config = dict(
    d_model=160,
    d_mlp=1280,
    attn_scale=0.125,
    parallel_block=True,
    optimizer='adam_variant',
    batch_tokens=32768,
)
Each number is 500 + 50 x the weight over its row's rms, rounded and kept within 0 to 999. Layers, rows and columns count from 0. Numbers have three digits each. The size before them is the row's rms in percent of the matrix's.

# layer 4 MLP up, 1280x160, rms 0.103, rows 1018-1190, columns 80-159
104:503454402468478527479470510532507549594453498456452527505443521448490600618446456494488522461524489605497548482475505574535510428417377529392522479548479475500497499497458537494557532501541476476488454516430465526503481507478503504556552555
114:490401426419555623455568495463540496451451523473500555519505441476476595465498468467489486472567510559450544431528509432562593424425445480512477518656562496442499488538575437499466485555531509498396462399577512468559412484534592450541488533
068:610582395518477538563490454427490501567566572500500463545523547537530511433564490507509509573488529573455633402514458541527499539483474478475462507566438476398491453483436452497587466478486509577458498549548504462582445520455538575467464518
097:554541480494497546487507469473512497597520568551530559543439508478554542609452377545580518481492541564501443500534603480498483568492412466532480492585494504531533541510515495471496502535432406502487586403454458472443433458547495509480485558
101:500483518491521533563530521488481462487426451401406498562486525463534596473555531460569603510480434529467554495583516460560560544520501468437473516473422468450354546532488508498471597527580488459546514489420487482457485476507526481496567466
106:575531501448432512530499522480517511521514514587509459446496469554480588512534443502490506555541546427493603442525467540519545452444476582491436515525517520470528484509531531499491426528452463474410481479451620459542537567443528443512482565
084:553515506528571481568482540483576447566536494523464507429559511546457483550487433502468491537481574422588480521449522523552509526533464588465427485657401466438490535492416511488570532482485473486530537582509512466591423492504504516516472542
100:533519514530480523543476458484507531482539425481469483518418465589544514507468461502522461493514432518529631559453501559581561527532406517546417379444525489451509508550477463402412530460534508514498608437507519537551516484398452507460533489
098:525347510485528495551483488485533508504547468410454496503541490563542553397396428473470528557539481521543606415525538449580568544541517461424466403463514482418473476526590442526616533504521491506547569428479456516506378538427530411500540480
094:449488459434405479544482495435504512500467535390547498420560623553470551566549589465459493459464496505499454559560473596445491512417533530376435406469514503467528519554532478504508554521491541494461473471633498551527511504477503535560454533
116:527508429492448517467333556464444429489452523546557472506478491497565496569530485441474410473496447471415528445484458518487520504418510508493497472535487489485522502518557543482538562489481432513453496566475531588534490468444612527473534581
098:536464514560535499494502563431511504541539499444497473521514475551509573567508476504487427466512422482534456438465497556488496538496417533489356469584412437468568513451492473487594493567520434583569472509595503475526384522512536451488483621
106:444383517441529550518540515504511543468537437366415513536515400439505595458463489459546590505489471527512567404569483536483551486527488501464448564461524508431441600578520518427552578512484488524513476521571530503508447562480541421471459523
065:554451443450441472489487509498561518477526476513496518551525485511472572566533558439584454558525385457443451434451544490526537424542537450562445477501464505595466448511561497492518466497506456386458513468522455497503555447490585541434523596
100:548542438490468593452510537500490533505394496474534439427462600489537496454369492521525522485445448512558461531488544475498529501507528521513441509510556487502514557506502447503433447445500461531554540481519534557526509457561518486526583632
096:483391331573462581528443507506608520506404423549559447460584541583465482422480447513608574418446519427585506561438466567543484566535472556516478513612475429506520429584491513467525404488537467580448528558492415461516529487430509424505485563
101:490501379475543565608541641521561473503463493462416428501534519555442554529600535440519438454516492505469521444468499508477492539490553501503477421478501431556495481543500529470556506527433451527436492504480576510458463469459653501617500522
058:512493450478419554515486371515422402455567446568506546543535479542525485524501480619504526461396459503507523414430532542490613447464577503449532475508534471511473529479457451397554525549442510458521463504515459477426473430483510488588507562
094:492482484476440516582435461384544524491513448465415503591403505515384547532553529444478555498591493464501540483511616501429543512447491471439386516460514518376456540475486459418554458539525513523539574529596453532473544476541597494398515518
095:516502490515434551472404511526583533499521520521449534529496567536479493533544493469489514504422508369466568521554503560626511538436499569485483436495412457388382518478564490471475492451471509486575461501428500607509470462457577524503445489
101:555441495523477548504423528502441505557440509460540456494514491456443539437494446475523345509490509481520480425503489630520538457445418506476391428541531430528534576558476561459529534493525543522575582584479483524581480431561560500476513438
102:503441363521618576503513564534485482440454458485492484505594551473466529597487488502574469455459481502496483401443487458512536597469531562488483498518614491496480546602511515454462496480517515474483468455452592435556463523514598504470505560
099:520542446511397511468442476544617459538432457599472432524476484526520559463436531439548527506528545438515482451570457565598481428435508504527485501529528433520529440523491529477503533414518479469526469572505516528545549478401478547499456611
093:489542419507525548479508537497519558503538504555515412541470491439595508489469458507564467654515571529496475421563492559571625472534448461524448501545538482496600481516473527514486517427470476446477558468442502525563499456447463486499533528
103:478457544507551582498471439450534482479434457526536445446345425454558469456517508485493543522470496504530524524500537498467529510471406571418429479500453506517471555449540552392579513473542392531458471474504539504543496470491560472514493524
087:514502499406465525568420504542544434583497541494567488577468434581499601518444508473597576503517484530472550393463538475542516495485408580545449492539444419404484447511513496468508533556486498513482495458431437526447434488494540519528558473
102:546503560527452497523526513435504475490562488480511503561398393434577483495549501490445520548459511507483498516488613560586636485493527517530427486559553506474455474503467507535575409479423473529589501511504562561407481466527641521502474617
105:486552581520402567508546514417509495456393397499541440471523538511613501500514491428559548486523399452421458474552546482520461521499432474467485485486516513469425535493506437442483519538500474486489502480543443439606464588478622507421546417
112:615431567509574476571444620522492534430355467552548498443517475502473509538544518470525564537469425451499513427577458614452487447477404513553482478514533453518527481545438432527460525448424431547520461541504477462452550422488533527461526507
107:487484459470497529634569519414559480518443478430398503515489521470470523461489499497526568347500442434381536472487517486534516496569499540516478497572459432514417478541500534428539438560585467527557490420453434401497524511490510500473502529
101:493494514396517494522440504456498539525454412488566493516552468463490492386582440469616504480426442550507592530521612485527588537506520549541523480589466471493397543560524474463533548567495384512550536493545530498457487444556504480465491486
110:526545494550417547603496554415379469488543573430476421469570593489554503479522480474470531450466541540495419524536548457517479523409543606423421505526515477507531527565524524567551469492543517576509561516573543481526465501398481575505532518
078:479537552468479571543523459430482593526537491538460491490520467471599533530498433478532674433490594434533495440445544467488479563532419526479429462567458556440496548515497509464432497459514510485609494470516493459410438530474499535502514587
095:464513459424545533483482475364529498520458418545514460596542503550446466479471540423502617546553492500446510511554449567579588469546527440525476421565527472460427462582532395425515448489528543490536527481449488555549460449550543505448470538
097:561576457474532562430454520469590515480505546559435496506499573523432459400464527447440485427468470529500605431504571448580559391498412503521453490549540528504497589549464490513545543514487503517500505385485498413591521482564529454505502535
092:475494434427480445495411487510613497528520463587429423490513465459516492604620457478567519444517491459402450455550597543515545425459498557490474471484427512537548522488468525532639455493525462519527510581504495502510585462446492451508558540
089:481500554492457485419516519434459519490597411518377415530487609526530520468546514478520416525485560421502528520566462538504609420522474522420501410533488478466502482492571478533530539499452474554519501412559538494495451524527497504511468501
101:513551466475399541492488471361560475580474492507437440461532496546555529516501494460478528483544518460563510486610483538457489562532526572560455461454365471448540477458541530481508527600573401506501522522501519479491439537476483478481537407
108:594446536447515491500479568553437511498510541468537492559495423507498541575558549450496607500476516464569570481521518478579572520380599486539455497584485443466510533575450458486608455434511498531506463489511474522474519482499602577533546536
105:473507512560504562539519520480510491495452485606466424492450422503527442469429368518588522446516418440485426513497592441540581501549501533530486496476428464487487507529438485474399623424508507512578637481537447458543508460564497534420612583
079:597525433402443438517375529430576473532423469532498555539474515536522493557482474528499557459413508481492507488472503447497484499469428534558474472604472427557488537560491459527429439597487509486529458595476436537461410429556477559557503500
103:532464455450548489576518487518584544501500502449487454532541548444462590445511470499528583503490518408454476461549585504548605505437567527416512432508441485477454598519460455526435600474437502549609461481501555439518421548585566517502541564
105:474516532481514542535406517498556510516434503516577477505477455518521442496455490476464501540399584491486519508479558514512523414513493493485546402564511501473463551524496508449488568461434447506598455460477476392532434559616596449512482547
094:503502536501440485465571489463482547447495513472533468467531558457499522419486498475586468508494415559411489433505492491518564321457428521445457450482549511425529534617568508533562498603518551539475550438554591446609385527492543492486486425
097:520514525436491516480578528541501538543526482434477557486490476461615512477466495481492546502396439567460481561586613551528552490490414550557542507517506506483485539506423374554558583568497491479516497456489463436457472549496439543500571505
098:565472505465531487514515560550574503476432434463577469526487546489539448535402531497562511587500444571611485493464453525587513379505522506459490527452601525505437496545556522472577462419460483468500460528481538542510523454448543445514540576
106:589520541513517465536476527369534446494522464517455470427487422495573488583442529480443541594467485442577478487547480464491553428465482571528413543482465443505467564551420509476460509598451448529577460547559571565450466530526476445509529527
095:554445531424471528436550433448448510534498549535461496508455422449579413479442476481560500497500384609527590457560543560503637491540467541498536457615481514466484446570532539494492541501502523498477541463531513454464487504504594582488573531
103:548550410527441505515465525477561461488479472461457454542424499536575494436534526472485450379453523367486524417382468539550467493384460567467479504544451419447489524477473517483629412490527481498479438481438506582628507499456536503551511452
049:541474538494449523513543540570462526518467548452463540560427399434487554567467576390561545556485551485421490397575510533488489488504506580504534496475491469466519564492482441519545406471485613518491517544467557465542498466514497478496510542
099:500546465464396493498507506393518508522489586413467534497481521613516553468532520470480519432460493481479519429548541386510559430514475539479417509619565511518498554515545514490471384465485566577491488428543432537438400511485530503542506554
105:458525542350435482472523576574475540561431541513609528510577465491561585530508500477488569465466501555529590466467529541503472461479535527528449512572572455448471543483437534494544456511567482522527543538466522531424495448439660553520538497
105:440526433552470521498571558409485462505492425450461459443473533619514518514427524461505536503471509412501507519509452604586454512525538555440496493556553474471423462522468479527526485643448483591530528520533440587492459482503491540492520545
093:451470507375534494449592515517469480469453376497462489548431401547475517512487532452567590490499534505513432465514489476454523446463494457501533506480529510560484491541589494487414423523574551536436534463463522553423492454541554570408466510
113:548394430492475534583514590542479522541518469396484435500586619616422606410539429448540477416453463436463538472535492623551481559506525519440546515503424519476477544525537484403466501498465516546508557395453537506504442514431526526491543492
081:511517433416569531544549491417549552530499547493573536456416517511486634462489404498511458439491515529574520472533444459491447518427486437316502478573534411473535515540485508508486464528595498493444563470496485450572484476549435473553525504
089:484575513526448545609356570543512469492476507373450523471443536623461522513541414489454441459379538550462522443497518537498493542486492501430376521456530454497504525503501501352482429542455520492464546604551482562529451487527516558527525543
097:523445447458423599533555519510465521419504495558517473419599464480555470580391461469504584478572485463512409528432499480612588572506442533563475465595546465453498524581460559482449515522471455504390536454493505476458483502525551539426529514
099:530429514519510536627447562506498478571506531485576471558475557532580522477495441533495431561451505570551521444528510514486470459436487505344427411538502504509549534520522452512600469484460538480556545484493546547453517489471527520436495488
093:549404404454516508480503501526495462512491564432479447428521463491489603504517539500537476543507466547457541436548447508563495459468484533445460506579563416550509539503594558515667531404512513554456479548451619404483472560472554562524437540
105:577554508480540474685458548515528399492428528567454479516434474528419648496532499412527477492408510407505539467422559510563518452450488539474510472513560439512429515552533431446499541608499541525389491442506480482519461447458579560429472503
089:490443445480476550494516498454533513503599564461459464566578604617468479508496415508526519495468387450433468455574474468512435434480485556413492487516505497475509458517541511425429535501484522455491557518526522489429452556427461564451572475
105:449546580517537530496431546466457536541552385458561455422491477469447503537498371499477622465444521542552408451572552558475537571428436565494457522578509506455513572526474462487508422495410427496543505428553487488417521464550536474544594560
090:475487436442494536479463546500566451507515490402494462398419520477496489553445543517499492597446511510515510487506575508595507517430510551439517540584591459530391588545544528500538468449493523566584435406448550467513546495581525527553484540
107:527492459443478548590533485487511553527548615509516398479559490429631566476389371474469503523426494505527533545464434497562484418510538526422471390545395516532523490473534516567423487573424525478507496525508485520434554469502500575480563514
105:498512433484548542492471519475574495452584428470402455450637564521439503526452425442505425480460539558531462442490507486485540478413504556482443545463597516474406547543500484485471567597447485447402474584555485487490526507555536543486581579
111:552439465454435482516421546525496516550402479456573419492435495486472661534444387486467470488484488464526512469448499506530480404443492442407410521520551490533514590504489523472408531502466519556515469473495515460590436526467513543499519534
097:490461550361493465496482550570537562567500591432493519524537483455523496541459511468526625456423423412491494402568455535483507478443501442496531508587553469517533495486505529533612458432522377513489447509438596475455498519376516464485514614
109:567531451449552508517500551452521532521503508453527513491470548531540510513494442487494481623541477438555500484598545493469517374473430507454451516496521316488488642450470501518596533419471483537527476513492554430489518483464525529477483470
092:521472426392456546593540476467518517459581452445525438493579484482551450498479423426545565586464461526545534498633540489469535484477529509517477506458435494488362432519535506527516573512383546504475544500538582526492461535451508603416434544
107:528494522437497579424442515440590542485536475467656495475469449519515417576494506469515545435457468548485558418486517504571592473441514565494453535604544487470466506503493526437606491422516506518545525490448468521506488537557565519554483486
106:517459487519407529475449608473489507481493604448462511607394557532461521475466478450466513444529573370471503450475581582572517538438431470420504529507552423502524562498494488401548494451491550604423561397536571603379474461463572493495566496
101:578414480447522614533609564427515540527462536468480556470586568492475480420466480466553532397488551434588494490494514538490615545573518495476519441566518389373507492489545464473556502483445503479502510554400501580485435473517580447497498413
096:515480509405538612530540519481568458508539520491527518492605486523518562483432492483522494478397530499446535502451477542516515555565509478568403489603374472541540402501552527487522554618468427561473547537446504483457472474486529489534489515
098:469559468436434519493427489464489476551514429447408495547489456509510430520537406512476574526526448469500619464499529561478587539549478479490466461528565475530351467507554578445527533540448551470598556481461551488463463523473504564478546557
108:576488414459531569490501510472509552575548494466519493510536541449472563541430450461478527507494552502563525465535426544478469536478536461562454479573425475443569498500427417516489571605457419542473480562495524386464571425409512453488489618
053:591588487488480466499514474361557567537474624407477508529438608541490500420448463479455499486456543521539425472540483493513480543446487509474533567529524443556500456534490459422547578493573510531428508516490494528435489456479515496408446474
098:544483559516495590537484497612474521516443572407595449539483523475511568450503448485460395471449400479498515481415535508515589558505390528473430529461490451449498526570547433477510589513464480495495456418465547482570452524481554584531623471
103:537457424465508506574461524473603560541422436410559595548497515439449506430484487465628527535440416491464496519507456520560478485489434522538475461553528418442505587552446520477538453581550463529596462508462531528509454427454557424490463538
107:471502457404474529490464508393468471517461464515470477536528533462487476516520433494514596484551437514597486480625550449470479536461481549539475520608456450498514461512453529435537498552526468567522465482511581489416479481496486473486605495
094:531500397479415450524558541461596477493461582451413483516534496535513549410394407460454482449437544433557538521461464439577513480464449503387487569532521561471546568498530485478498480627428507466496534474528454547405523475488517435468540483
091:477537532554430550522529538554542427535488510464476442577382475487600458515518517499516434437531547435490426551492531526599555441463506642520497500450531426492477470510441493495552471407469509480555503490453555519544420503391488503484575512
095:522443593455486492478518477523482476506441534428565449590553491493490528494534458468490449489444471606560569491481552426471579387472355509518435460547542530527438577560434491510533529592510521565522563467548507491481473440580610551567482474
092:576484429442489558493554545446499438485470459493462477521446498418535498523430535391507415509494400494478444379581468522460525569515509475527481446530514478529437567494454451403444532562446485455432535524479507551487565557515632545435391461
084:518469450463450606556543489531554494504460486544575458514501409417517542461445463523453548482501416555486409480514458471519512517481570572465454471472484547430525496539424419581465491464510553436534567542502366485552467548454561486467545616
107:549476458300472470442496473444654557508466532514514435521567479446502558481453381485489479533503454590446504395446439526533516479505450529450494506523463420474525548449539543469478544458521471500475468546508515439545536476563644511524502472
103:515515465447442479485542530439498492488513576480408507521402473465513593427442496468418631499480537606503423460529534447522525346474472589501447508605468507568504580504511546544545463487559490525555510517562477524519518489458529453522524576
080:625553384466520516451501521431469430432503517392445436456510483475406531599476524484515450464439544489520527460484427542500525433560534545453482534537472536543516474470461453539476513466484488515465452525505579415402536509435555579515481555
099:501555439587529467536487523463547422545372561418507544531461509533582510492456523505541489436327514461553589450598481573530494467502475535476452555549521473468484491496506462491498487579540456502466463551521433514496530460429464470467502531
087:465464505533449618394417489499477478538541521509473464532549509471542413631533532482507492422523487474443495510471507552463555571521464497445497497594485522454484463511522507490531425436441398443492447555402495387520452386399509542558546523
104:555531497442394534586456500463561472498440525533429517571560522490516531492534447455504544363413435450461599518577418513466470510482503494531457399638449494488521511563458511523406484534449545552437510584551498474419551473458608576499430554
079:543489524448461465516545496471471455539558535376452442439521461558513488565535527477541548385485556531577496521437445453422523501459478506504519569569567511528354497540433508425433432461480516562503572451535582502420467559551578601457524498
066:489515457457499497586515501472521468497450524433527473619536557429435521513440465429531532509502577466505497489521528603613605567513491555397458519518485503468435528594467495424601576501376504516564392550455542526513525438479515473491502419
097:543566511519548592493474549494529485467460466455459527612382455509500535498431556494515449503500439565474511517405455542475566380481449493455416514455541421402534560546497381497485520447601501533445623513570491531553531457434505529484589497
106:507407510511436483512546467447476527531540531539448447560549477473494617614573455471529479441545515465463528493560601485510562544477519513478411547475499575452508473492564459567572546580430476518426573461583509491521423565494522508554581495
099:528489539502460630456535475435539551563466489536573500505495492401471618463485452486550497525449330514521507470530410533575585440447523498473484468550475528456513497536520398527493447580539468471483520562432456512503463472478557464451506533
107:549485469455504557616431560429651521490473438538560461534561458464454534549474493452515541523499520481430528548460444392468515436449555514449518441437497472423533577533435477497563544518504469473499556454406506534450443511541547494498502410
111:577509450439478571487472480449488469537524596495412447453490498442570569456405393477537547562538550470589437511480496429488556379450510498466454521597489465524511514503536543483476484509533475479570507499512540497503538533562484577423514641
090:579519503570544545569422521466491442498495483460476472450508534529437592435521523448447478512490575446622532453523449467574490476499411483526398448564437352425516557530531407608579493512518467516503535578583428472525474462509518500495542444
109:475433459525513542532492477533534459513556447487503438575489465518540486440533523459471510419415506559516459432541557537501540504549506663487453454501485511476431461554485427567543491564382517529533455546515498497402419406423552546520515629
096:494506498481537592489620528449496491482471488489584506490457551470469534474478534494487501564639415500488440501531405478576482333411581481502461435578538469510531532629462406497597567527552557546509501531548468563455493431570580532550479435
095:530534517518338531445501462480537505559442530535494539496450466489485472534537476466468598474408489430443444490568597484509503458429437603502544517503450469533460482418462569499530458554564497484583473529527470459503515481510595548509544559
107:483453565501515517570481501460474467523452394479414474525505565484446558471573488472524544469516517470542476403548521544495467484446524624481440513520462446508390548496522439498544499504532490606478423467540548461477492474484510478510484603
094:535485494562419564604449511354506557507435473543546550536553554532518477455509455457484597472598584531554511441554467533453535564448475498429432461541427341501465495551449470507600475488547562501506527492536467531454510501524614486510514461
099:575557508448433574453482477462669516583385565554497487500438436431515495587468509478539483509447498523485486504488543590469486400458468556460403505514466530490565576446528516479479534530453384476546468557510598538494420547496475445508548469
116:553474478490519577536516563461638521506503409542471540479558508497500465649533398454539531410508420487476489516462471452483476519518536555518495472551443362435538588459487492453566551583509464470472532484546487533519491443536486580442489556
100:556410593556429557485489494510550516497418587551495510482578431446492535483506387506525588539438447498442533563645417433497512451528449557411476492490463501422487489549537511491470602529516445632461543490530476445544466469476581477458523421
100:496483560468456475570545521509512523507507489481455448469645490521469593458512454477542559487456483551441488509589562479626550447461438564477482442507510509464529595523546538515477475540512470497503642421469507441551440469442486402508453486
097:517501531514562498509518530502560492494432487495569504484450487464473491632462428509526439513551497492467496483455490619587520525425398607522465479559547450548524483537425559485514568510533446466472525488512487507478459435555491494524541609
095:583551425506425511492417496473490480581512485506500429549519452537499506490470486515461420468518414511417612404502540503552523503486419542458425502573499521506450458440521480488506569525505401482461507416558438474554496495437528476470523631
067:455538512434512503520530585493485468534476561495485486446521517536558528585490442444512446486519559426590594606441477401470490533571577506460392502542494478496444528540450494573464398502515521549463479481531455539443568521556558483598553555
107:537492456410542558495514489496589451545526458532443479570561470534498572505424526466510519566509487503531572497576432510525527506534477488488481465507412501468541400430622391463581523458503494506362496422487471496524418363436524480477474389
103:571498489509469489502498539506529514583456524387468460498393426535488550547492501486487507566490509503510525443532442499477567435381404470498516452563492431461569468506490530441557479521482478591566589406446613445396431514401498518464524450
081:480450468505450512459462483506480466473459422526396517603515439492494417555526409465602532454476475401469465495481542478435529408426411528441418494480530497505530520572614515386498619550522513475499623504479511543577445490457505439452522488
105:457443512541419512580455498510510523604496516504519513579611495502424581452543489493488543502465450460386512524575595616506632448547498442488469433562490428467533469557611449504525519445501437500464558530493555401578439503460550471494475533
103:467436510537538533619464513458515617561505456420480468469557590535553469468482426510539451407521521489428487435471483543583526540504547578422452413542498437398486504505454368544593490619524452488493491530552365519456437534604589489515537480
168:588513534465482575581441524470548488499422461462507438485477457512437491492527412505545507454535507520436538555603479489541553542500371590517441419536453549477526460463538510517575519554548564510450538490477496533519438457453589508544479555
072:540483517384564498536515629509604487543485487477518485485499457473432530513453496412520530492549409474510538558478452539513477508510466550564474494487400487420404538499494474527531467551526375537457539595550520484530473554514558503454559531
115:460463522511583544558431539478574502494457443459492539486438428515505491495468575477482636548536562527517507434512501531459615523463437625534442504478515428462501538500512425532657554434509438541440479443556542478412456441478587461544453531
097:599527485538535516461579567549547514533544540448423575510617547467414527483430549462451556426515441496516515596490419606556509601427553551467492424513493500470445504572516505541618528524482471540481449555440531519449510483368570494513549418
097:558491559493484490503576568347537544586550582485459463511545574511492524441455461496435547506570530455502465536534545503473460432454514502417519476537499504479560557539548522542496510568563515618524510490487534520474502484487539437447470413
077:525411405459565538494450569446519476417449532467488495518519561553449520419430492471515585503497535500559506565561465554461516506435555437525456421569567472572482503559472440472482421468477465538480501568438496480437563437451511531450491464
093:551538464422472513473470493490528525576419460547541529509416537512560496508424431500556418460480440610459490522574546490483524518372467493529462433434468467494552556472595523508437466533468473496559568471485468484532459448496484447523552592
091:448398469500507538549556501558528503499445481506482525377534529436448495440533427526483509497454487525555519461516492436505531538448474543398512528563561461442412493570548508496459459485565547481492483425569447378482488440540625484446595488
097:478538454464464535451495503421580498545512492511495460465567516627524629545439500455512523536538530425486555535504473473460572468470472516466499557500369495478515458501547413509555541597474485462392517508543452541397418575482481561516454479
100:533466536497461463535437476403516522591499463604413513588397481458499539547490546471507523509613432536509472535510506534512523457452400538477476462469454446495461516520513456473603510484461494491608493475438504413537446539537547485513511466
099:448462445489437603473507485532511464509469456539440444434442444546558513488524480436532464514493491555493498515473521501576521492438500475553468433494409505490356518487510493522498519456473431459542516476455567510565439508557514591533457563
100:556592404491533523470476562488489490506505471559575493607433410540542501498499529499500439536530462501466568415572454520454478538426453468515434518564391343494492544526454426487508443514536432549451435526429585527421500440466567504461568456
103:591508570453533563584466524447579468532458407430528476495457452496572461571483495456524480436443518463459449458514526492478420467463425525483464465485471404512485548508452430446461530542515518552582541488481457537444535444589515486497558600
095:553510521474517584618465527434486456608450562383490495592422487606459512551549486487501442496516542440523497483541447463515490470439477465460428570594406488482493586432478484474555491504527439506554517501468551480488482459509506441487440596
100:530485482541430479423581532477407508483482539486496542460524556545565580566522355507490474469609490488496466494581481505543536498443509544420472462530460466498522417515505523492516551529520529520463546473490464467482522532390520584427598442
099:608425413529453514505497561541510502509425450518403551525463443456530497573493502468587553441586502558513433495478536489534535499397400472438564494498521469527559516471517485467528421461467488476490538449397451504517533466537533436500581489
099:556540445346548419471431566498561509469401480519554525570552438544482395572423507443607590513454454429516518546481512473493526421533515528560511547456486415517537547474439522451505580426565440493511519523536514395471449427465501468458519594
109:439517578539448485504429527506522495453500444435521447578479477508475548491521531471484605451469495488492499455574543506421568442498503534523427523504344499505520570508499454512569559522481442496469535495473508534466441526529492510506503511
106:496505487539503603553386552488477506587558519512385447483458497504527502508451442520454557497476535460548528459473449568432509517550490517419423527512542535375570517504455433534581461511447480497463561534508538430521534579455447511458474545
106:581525449557506490566383478472493522518399450481515446474447508538351507525546492473524478501499544545485511467537545504571508448417488437396425585475401462520563468547519432451497439498552492560473538517540449459499511457474499496553635491
101:594531487415520412485444519519474489547426514501494511481458416499602549604487503492508490504541412493528473526526515506490509469374466468577449445571464569551529494483480406543488485465496445543403507500512426421403500426581560539525612491
112:472576545536526563492506525470498482492534476515416496559495482551538525541556503449548531430512554380522534496478520531458642494500470572501487595500516421463455503531476428477524455524441387513448455530457577481441456592439482538504593520
100:501456525502485599492613536548548489494493600417501459543436490470563553439511462481507522483418491546478496512546461599531507403429477503508466494517492552516540490541465433518401450525347518533500487489438521512521356428553580518563602466
098:549538462449440566476495536482541428511559474515462437430492517443525494536497541468480449443447439525483405574469535560514490498422553644446512510496442481498432437481515590519547503519503506516519480534473583586386515392492562521495545616
061:462509504551447511408514499330507589441510586481535390643496497415447594458424423504503401446461569566553497469472472409452478520411534559500516534608488445484444514583473491446552530467494526507447567442445471575526459501551509479468447530
092:480505543354504595412486522495416485495462555544467508487509503440564568650552432499528575488456487494473568491538555552530510458484556506521511479591539442538468421544530484486538496414490507447491569411450489341496533549419522540515513524
100:520485506446549618470589551397552504516556421435486464475540542582489461533468422434409498508432504512543474506509443512466482493429520524349469546522499535442474560497500356520568397574460530534441546532569496518401420362521529433509510498
100:529527551542453581582483562489549538567534529559478425579474530495505573568526527493551590447511444410469494547475464559509550582462490587450453522526598501468508503588456487389509512481425410461456580416426518517452434512435543519480523485
102:546482418424464519521384592465520545512447524508550478489495587565469553537456455477514485521492506563456591524503435473456593442433547505457503482475549352501575521489526389496537547410482538547477523468449501574511446513571455552564551522
105:614453491502550499554457567537470483485505371511491452577433441449466592526542446432533528562504542421510517407524360484511535473504457596523464448470490440515501479572508484487550509472414489569475532514520472471477512358488568531523530599
117:521523539504494489557556527389562508533472458549462432528526433507511520540478474491482609552606488409447438568480450543495543482487551488483446470499459492502511482541499384470383523589394495556490617493519502475468495518513526472414612587
099:544588469481462572478478509408538471548520431609475507488513462525485521569413399490517598518441531456495489534451521489537486385501492520534530551507426546482402472499474482513516517566547456471447490437433570502581423518506473466381464575
107:510437486483409520570489539513484546481462401460495499552529454471502549574483389450527460569538494418392505443482491557611449510526515463477478440509548490501460544532487501475546611576482457480581524487518457493522457528502588530375534507
099:467470399468519455490363580501477527495371439462531462576445435483468475560504543454486462525467526460474565452578518613466553463477457498490468405443567486523455471531434532492455501411486469503499522558560497489557474491460566456541536610
109:576494562491396546558524526506501449476487502451478560494503556510454608471471468478416473471481444529562537474453454493474460433444508545440507524590545446523485585469550483487398536397450511531543443522511472504510419513483559490524540474
100:583474448531531485567502542492496547552490564430559488520479498555535520484492535498546532576488507486501603514523483559558503451442431450384496521500494502412535524504544430486533553507492529558498569435529498519527431469477508446412496508
110:537458482483449512482454522488495500488390563513456452517546485399474496513474528458466519483549475519551427529575587476458574483465452539413483478601480382505505601538417430552534540465512438470503558518577524423412565528483666473491468523
078:489462353520407440426488532481537495554494584590538349516502487535453526561447379493493515528458585507485490527569478531572489498472513609509511454493483532530527625532429499489502511514449535539497517468465606397464544526519480547465495461
105:510480530391471485546506563450479448632468504535463453478502506488532473561491416477496589456477504474558454465465557480590436503443484514437492515593543507514467512435462562360503519575546390519590494553457538523391508518507475471490470465
106:517437493561402643563492512491491455482517459436446475496427493510614481486579579485540554452472518487535469460471504458520581556490446579413460529469493422496457515521497487460559382506564550533472567435488514538494481470459546504557585460
105:473488465491512446527465508465484478541502481394537437496493510548545465504515479511540550509550443465463515540587481444464593532533497522412487464466517456483467495471497537531600524449531520496518593452438470398561560457359536547398541486
104:595482512482559469463383577437532483488546368466504509496556521504465553571515457431518511533539531374603565403519446440498563490444478504441426547523522434540535512611407468458572499457454509468413559509544541509476452549503543483540514570
090:552485429446528494483470503481530476452521565574400439525512498544477556468464472481572440497527581517579567493471539584538483498490483563432455391532552512425507531531478508495533486538492461480591469417577389496426455501509522454529486536
100:465458499516443580470511484401548436518461521511442482508591552611486483452477488429511590512635471406500404483443486496538606497544626492583463490541532543472420560497572471415509522491516529495561504515555436592551483596438495482414464479
103:553543483486519434497442583401503549535535525510443429503568526564523470554480479492490539577523537425501482444529510533520485529544448570392484541545532515563527567505528507469475520505437384509442456526516535575389452501531466494427588425
096:513499419494477610492638492439585484542547503512499475450551536528506557497485412465499500506391489420447487538523518431565544473425591525468546497554507518537510563597553550532457501562478451442476571549562538451512474519451521538455450558
109:578480500421438537463478505521482568522506491444441473476570497519510629531432375443457464455511465434513524551489457466535506454474562536466561479489490463445521442504508466434456561557550489541565565561570460506495498559541550539459537504
100:460453463526506540480496514514527520524441434555536435513430467456559504410537460495562481460466506499372495572443567424556487542403458519532452426504459431459586499543463429538532546471419537436521556486389465510478447445509615540559481542
101:574455455418373474494447478476628522558406568567472570434560453500528534514479399468443534453389501485504494515521504496538455407423451503456474505512436435499590626451514543548460486497540472432390646527593471538477543518499502528498533524
096:479428430546424530452402518451496523511551597419560412492569526500507573522593456454565504456481493446458446568487440525493551469370528479449499493529524492526530512569488527547546438438569497584432547510552506532457539503487534496530498520
103:561484460437436496494482518451541516579473468473508534498576458452463607511388422461490565498537476479511490569499419493520393445413547411540443512614470538535555548469458490501510480590449500516513573409510536536463392476493496514492470555
088:476526443479476477523503507503540513481474522548561481373603534460499620505410521535491564580509506452494441544560548476612439552440534510574448485559523396516473448586530474492524496486476463568514514527530494517510497422530614491509452544
102:534463530527487525515452495535425475524437506427479493499457488532485530473588488482487490413383483499531579423468500539510495426482389549511472548548408283446457514507405444501504571524490527551515492441496600602578478483517527529535522521
107:557518453474563501567505549461448430459443426465524441473505425490515545497482503476548520580508419432462523508444425527536544505515480488491533491503505454551395503549513534459457563520536509522507610455469475502524407428610564534411511551
100:552580366469486559507463498478499478527540530526568482487486468510491472460479408471525538481554542457465458534422522451470519518536569452491438495600454302486530615516531541573495562504463482525484522570396446566489550396503515603477458491
094:510472541489538528581475529486533543556529594402480529522433546483532572537502462482550460581389536591464540394506430458596482362430439447384487500506555478559452565504561495444375570510536519521519511537484484507574445437508509427491528549
100:526520467508483581452530510479545479490528465501500511461477561484504453589538516449542542363475503502452460452544476557441527517432568601544526500496525503522431530546413451574531517591507454513542478470507512484456500542563534499470591588